From a checkpoint of a small transformer trained on Wikipedia: width 224, untied embeddings.
Each number is 500 + 40 x the weight over its row's rms, rounded and kept within 0 to 999. Layers, rows and columns count from 0. Numbers have three digits each. The size before them is the row's rms in percent of the matrix's.

# layer 7 MLP up, 576x224, rms 0.0568, rows 400-457, columns 0-111
100:542513505495527604549559485476479465522535493406457485467534460520506455460491524556517475485589468521486504484514538526378445492530470525452509508511529543455558515508514484478526455537489508467593526498502515467520483578482526479527476423502549507449505539489496450488521486477489532440527512450509515431493496524566540475518569567493
101:460475436483437502523458464453540441520476453503540469504552435578558527459487445446493535459518491475481551513534471477447379557487514493407426490454489519496489457501508449510430471471477508560480516470459558523538448464492413416501484471511484462500478558463514548517498493534481519466519508456520473473558495415492547518474504434519
096:433490525515548466501483512517524487474463453527535493506501457533499508466430502494559509418506473515534550505491558460464517465507469464476536493500506529519499506514482519434492504488516524553572502495455548480519579541502461548530523503530500527428510527471517470546513514527579427441428434592451559564470472483569619455508514447435
099:425520508506479530436576496489531470492482510430477527501569449520547433493457604509512515513519552549579471560607451537452431505541530496515503566498502442506467475512490495498496501530502524460535570501467557525433483487470533504489513496489535574525476492481539580499539451489447598429533451499479512485585467529529474434526498513456
101:406523533412501596488469462495540503401548535553542567532485484500443447586482509532484524520487527494513555516495515531443471551500508555494459496504486547524481449546535533467466490480518535507462394582562474497521470471536471453566461489449484423513466439501494505532516471461484563474555445485518521441477464466497507438528520462439
097:537489533419535488494526538483517547556554432580493439511492505442565452452499495495531469540466520501472476484523469420462493480462463544469510509448456537508510455554475535462409527458445542563447439506570524429520490478532530508477524550522493508450444514445549486526489457529466446437439503428527465480542475481481474449474507492470
097:517486442602471563445529513524537561495471578529438468555482504477454518530439510519543532461450573534430492558528477483480520549509537399486445389504544532514519440487517505504556514477559475452523460501517456430474485511516501477499508468486545560450518537503524494487464517522508528460402564422482510515543499491483427459424527471478
101:457536547533530538531552569466519552444527441553478449442527518513453566479515432448563453437533438524477480616521507493487514535522494455508552507502419485498435509527566474507494452510507451479520525469535498474431489494471579553489565586456519450515494519529531484464459529511556429512454479382481485447539485480492467525408436524477
101:542491479573475533456464457470488529565547503478516538490490446555434557467464517462560548570557485399579459528507498541454491525538539370452453451537533453509516524568515467513500428465470532485484445486553467476458526485514515460440533601576491534483455497526449483480455475527486511429465473486541463483519579492514468526532519497463
103:495474492468526422450485556521467496486448465476442521472522481432574491500501536484436443551489498501489456447541533507531508476561595489432514471500460510470462489483506538490513519487538492486437489496502479509490481457516515481502511487536538525571567486513525530525412528545514495498546455474474502550502487464509439502548512572425
106:452496519561534413430535466536460498462541406468529446485485436432521470480470498506506516507482565459463463487500504528511525587479488506468504496521511487471477503458513558505522523522535474485407468509509550488537484433465460525510486472517474478447522519455524413550508467511436497439486558557526431459410469510498537519537522487551
100:521580448526534467469531497501553492565490401469481494529571583501513554509594458529565417504515455563538499464526518481545528507491512485549530503453504458508492471538453488523473521558549502481509457483503507525507497467472516432503500578421561472430447564552548545467498453454561556493467530402447522503441515462458501425477499484418
103:498545428462476528584488550543457505512501449494495496445546532499536550489499518514465411463515487480522482482578395518505524464456517505486484504486575487537498542542481524536412508566511485540500497449424527569497521450537489502442464471509501468557610488495496507465464474405521526443502539514433473430432483479513508529522499499471
100:473512539495519446464515460525504550452529484454502492529472579515505463476444505422549362496447504478500525505425454521506564573500542460490490475528548546540522466541540466488491475550508557499477534490422454500510516472451549517589452546511484525514505515477513533478534471477469514492479459485512466479503501526529516583467490483491
098:489517522413542487525467495486472481547575466527489492547447452552482464500532486513542521509461471528454496553513569513505584512536470517437514525502572559508512476495435528482545423468519510478480480514481501407388452532477528510527544601414502414554505582490469462503504506451495472550436502564602488513509517494491527507536501566527
099:524568492466451480443574395524479490533556497492522553503414470512531506479461464486534534547528456518501464517530512445416510450463513468510488478501456393479493472488518529536514491502498424559473519437551525403480489519512508495509414520470433568458565561541452444522581524520452460592597544482467424538390546453524497494538512493484
104:557457514492468502473517429473509449482519567479462462523545480495511483534501511470569488429527529523557512530550479577528532516521544481515491480528465427498521534506494471533482424528469502427526562507519520491485482491448439462485538542514435553498595503502485483562491519562499584564468513482534529550518538517473492553550497495538
105:448458451509503536494549549569447457591522485529547514449521470503485495505539503509451492408476451538590490531450445520559493473434488559514529509521556562552569538487530460507448433458490510526503429492508545530500517530475536470508459501390472433442504464474418487481526449496442452517516495507555554431620501466436486485450581493467
099:500516420548522459499514473506481540533456570461508489565507535476524562511496528518433563500503550539495554550545548519493468532519578553543523494457517501544484512462479530480499482548529467522467519457445514469495521452447488511553478530499470482556460526459497551505457495438523469427506540557496574462492468562527477445491516493542
101:487513468582478435419467486600482527457428462447466431467456507531486516452393486527555485573482475518538508452500518511490473521544470460483562448508453494543510523477487511488512476512548459496519530567479450428535520496492462542568457446534527486482538510549480529481471538484457479507477495483539518522480484539553462489483559489490
106:509559549511510504458540507554526494484471484437500559485494509465433495481482510473517501511438538458454503583495468564407520479527525557536520621465455479448486436535467373530459514504503498489558485521516459467453533392561488490509551473476539500545549455462464464456528492497498499519512472486486477504521535524539538541424463498483
101:471537468527489481473493524503530554556498482499520512524496492528538555518603532520508480465516592513428518551496566552464531505398527523558483474452492496511481479487522483470550542524444498425543525528477473473458531470464544511449484474619402518551520454477518526505538534589375474435503527453482446503526560452492506493519536571450
102:548509522511480513523421522430526501503518471498517548522532451426448444447462571473479505538488446499531495492495504572478465542511522499522465458434506558494550428512504520446512410522458492458470530495497504462539473518530563541525468423528529456533413524562519473519499513543449499468505470484473512573391506513452511463483484415486
095:486513439488457516480493483410505468435534524515549498526493532489403510508437506488501523483463527510450429474476574512447457481492494494451415551509468471558512525482459525529426486491426498489478520466566530513518492510482469476537483503499420456567497509509553516514485488504555513505476458486582440488625401509535476466501527426447
095:510541537507506561523590439518444513504442527422439536390457521506439561464476489459530509465490529512551490497487586559531494640454563487506475543452473500493497471453555476527523535515560545513486514423532508471500535436463425512564517512527511505493496511488437478475443509531515501524492486470472459513451501453540473564527496494525
097:503397534528467449534502426451463549470467533526538464463511521480458588455448478516472511457523503570490531518475602499432484553556472543551512467554552450537480460479508515510507556457520467463492445493488472470611524476422451481580537460463398535538525511429446486446453542513501488442567495533499472526519460481550553527496517487525
093:507513494481461513545511422470393436559508495477475489485473481537609470496504565497439483524503555502434531539539513552516490471475535529500559540564485518507567470585524477461506462539454497602432517464539521477488524570455531411544555481494510578562468553501406546466551475532547486438483431471541525535437514499479526474509544459453
101:467529471509469488538539468535540489561493477544450550484496476493452553485481491440464437492492556458486472440591495565507536529534530483467424440492479517476509550415569536509478564405450472440509469534480411536505401479512521491475526575412515526476488490454558553533452468473525432483473489484490439512511502575468415457429524502491
102:417500525549498413518496516549488529533444523525566560527545502524516445537462480464516529445493484452539509513427502479456505529505575400532490422417526517532458476417445524456601488487471468479560460516468507495515455464504528483495514495474500498498430548488561555528440421511488504473512501481510553589538451465492474528509507575468
102:475456585579481484450497533499517490542469444484561491527509509471437510469522515584518525452463550532540532509464465535492486513501520565559515505497426492466537517553472460467494406414523489506488521586456514457550525443403491462537489502452463481467507527475505575419492489509512505515542438496539452456493491598450525546444555510580
101:508512450451502493509474568509500549473531492493485458534485483538508526480453446561515461544509530570565498475451479509470441490486488501501529540465486466519497518464505451423519526495605497449493505576552469420502572451553538521446471492491538471530521463476551517499420529497544523549537526499546446553503485458512482537572448525560
101:531482523492454468554477477512459444512472485467481417533433504515527475487537459538515552518408431532447482526565543440497506506535456493515431514527462464602453481485492453518523408571475543490537475551535513492517493448400489440523530452583464538533471489553519575510465492553485471504536410494424509432495470470525551521465449477506
108:478614517489479453463620535494453548567507621538524476484495504465524557463489500442492528495446528531462515501474498507551530464552491514557548498460492519472524507445439524493441522527481540493422575468535496535477470501499588462528446555560564460487448451542535471546464488527489505510463507438546481517470480454547482492533481547541
095:530510473506477489492512521461503438470501541543532508523484487553488442453410531455465460435404519602543543516508507450469487458553516451546511580517437549493470471479415508495496482525452485542489457499523456493510598586492537503455513607494429553460460516533505533483416477546572524493465568449496516497496441467456494503476522482433
093:507519507509462587510472527500568509513545474461490500543536511548421574502475485459535516487508537508546498454437548485497448543519434532459471501540529483456479458561499475467490496503541502458620503514455486512491492510464538499498495551538513498573500503464493469493446575519549530491514479518547439529469499502478506473501441513502
097:586463581520461524504535569495503531562475490579444486481483556474480501489453583518459403461448512528495453493483487514550507547460532484544497504445534494469437505492501559543481490491554538507502515504552485484511465481489470483564613555462561490487490473414515476570534506457507490555494502485473510523449494500553499479537498554502
095:509519546506473492513548504469505538393515500532471530417437506515504550483465441482482490504527531520453563532512503490506471523535537461625482498457490517496456508514471458463502492554502500531566458429480569520516507499444522489462486522530482454461430528523469516477470501513543581526528537443469475424412495564539521461443474475544
108:431526588465536548479509537497483512569540552549483490492534521497466457483430446526476542562533510500525504472519554555495532467500518507465465540564462520569481567418438559503494460406446448517474532533536518479476522533448497568541492546489526495539490463503481559533520506473435516443468450447536402551490518519592462498526455499479
103:483495504452466540536518499484551470503446515517499555464532474478482463512507486480417521501476520504519427512525535488498463443452486488467503367536429515446497434500453451487537536539484511548490537482521514524500592551425526500473496542504585511591495496441525456490538511499516602451497452509549503493496483448496418450539464429510
100:435550557544487556457599505482542439476528490540569545519544577489441503526530586497528554486487481540484532492508445523485446534528478465482467559471488534481418500523493437460465544511556523534508469515468480492485451499487480482582500524473475490516499408453443545482459561452474541474479476522418513437447471483569499492506537500506
100:497454535495517477489516487519431496415488427561603473492533469467512513456519521466502485539472537525459420494445569461554473512567482500439518505452544507435495502459493521467519580521433485506524519366441457539546428522542502502572542547517499445535500482503493488553528587459425546481514525469514537543541507504507576537465484532503
096:524509445458521507457509526539525444493544454477588471483460538481461501597445492455495559459527435549550475414587499457522512565488402457543496459538576463531506530567524472474560488516553474433536468503558473491598510552537554512520484445505456506469482513474514580480485491435530463526484454454499511479492539563498506556493549496444
104:582523523534491525466526487558470556492473501442439485509482539468533504530505494482540477506521519498455474480517432552440564480548576442485452432552503495519519518411539512446535519503472574462376485531487577533479536471541534481492562552450469551481486504504462528519409464468525511452490489509493448579523461514569478480502531471504
104:557520489578504434446552507475459531510466506595492573474496425508535460497559520553503477525458455433575495553521497446435490509460399466529573509487491495568477449525493467438528499465491571476470457538439564450498539574497483460522493469476392413529427547540468520468489527498513499474482484511493526522472489511528565437544502491461
101:487389569487499489554499497491476594485555484496553461526496542499452479481529503492494555494584546465479537537525509466491540484477510531477460448501406486427526500492546519497479461473492539446506458470564559484482459508472499558495475485465508479462494495459528512469492448532516511484546491453518535467524550467441534549519518548561
111:484522479446505584522479475573496520492489492494545513471512582487505516458427510507384494528539506523447576459496519533451481623518518496445526559551557481450495502504437486523486558484505484502557491487544451468466538519600515497524529534472486503486448438522546478495555535517497565529517498519405567487511493516506483555438586549460
106:492471476531439502506456435465437511533459498524528414508489462513515554526557415501561475436393561479436502516459500487549535549514478510540479497468501558520518485414531550485535426458517478432503559534473482415510555479542475462595532525470570486476444502519475563499381513521454482481490487418478450493502485479492502532487478476478
107:445567511496542514497458553483473500509548553420500493493556460482458502473483460470565506475499482537466506522532377501376465419506510512481524504549520445464491515549497524571500500522472463504535519498475467531456547517496537545463431486538500480484492492572467525545498458533530523517477522532500525478509492432536464492516432395529
090:464473534528520530502541509453416477515504507458460471476446507430509528485377551558490469478489496497490525487418522535465507445506487505467504533481449508388488539469502483500490468516519505523425572514463586528504457536468501438534439453501471509494483446511532453542499469550571510512469474505421490471471548467489476481482455520504
108:485443454537536450528503464543492473513525521500521514503528516549438507499469511532520436488390560515492472521479514518520551525477485504503568519536556448548506422470465510504466445456488520500514439470500536525500415455569408497557520515521542555521523495406491570467492458440521524450495478534455508533508479466425560451484521560461
088:456595496508584506502436515509480525487485507398477555545539451600475519484491491512531430402502581524494552547542452470522426540516487435498548525478497534545532495440540467464504495471505511524439494518478531524526496465438499536550514533498508485533490463465467577509453456474471502509502482473459488485411456493507554411515518523517
097:450520550477458522516462503523468474475505520549516500483462490445468460442489516480561457505478450575455516497453491493459491516458522502524475490437491440461544507514536577484437386482484520567489465448544554528443528549522515478580483575460523496500409507418531521432483516522501492447552532570520481473432509590505528491552461473565
101:460487482509517447517509517522439475508535445497502513491483502555546490422453507488529494444466614539515581521485528511416565506520533535459482472492533474537471587507522490529439465504504502493504548512527566493517482451490532536558455591534513515535478555498522539519500556539483482530496550509519505496554537503539497505584507481521
098:453539423473547425509534553555500444477410410521458580516464504481459520506524577440448503499492513442465495423569565543545479439496538491438438495421538402552487434522461467510501563571481469491490469575505458532532444540487512586530459501520485472581452497462487506462500476481492467500460491489535490500524520521520495535484539482575
095:511523513557576471476505463512523537558525548518579550503547492483503494505563518517524537497485523483468495528486521501431494493497528537524420438483454496449473439504531532456441570484544515480515460459497515469541460502490517455537481470543488522477441521513467528476462464466537500536374497542515519567389460426477472443504526464506
104:487500439475494489458491527542448483473523407468480501478547516546483547558512504587509482504543477465509459478545474483534529449526562504464505524484536470476412610439497462523490521560441510494513514520472609523507517493532507521524452517521463448509520505569469462512530546480580598516487514436493460404547524558574402531488548538442
096:483525548527465572458529539538497494489468560524507494490534537516438501548501538492434498584515484564458417565529518549437471473523542463467544526539523449619430485473505494535476496456548472496546515412460526495465468446486480494509564556472460467504519463523565471510502533510506500425515524538440500441482494472519446468525495502454
090:486532425542522542506463494523539436513507495518505391482521478514536457510462511521514537520492481453567441540581507545547497463489494414550503537449518584555562490531586464500554543477499467601487456495511483467501495500452506493528566559557562521469494483489481509525465516497522414568484559519438508521502515506505471476502518466535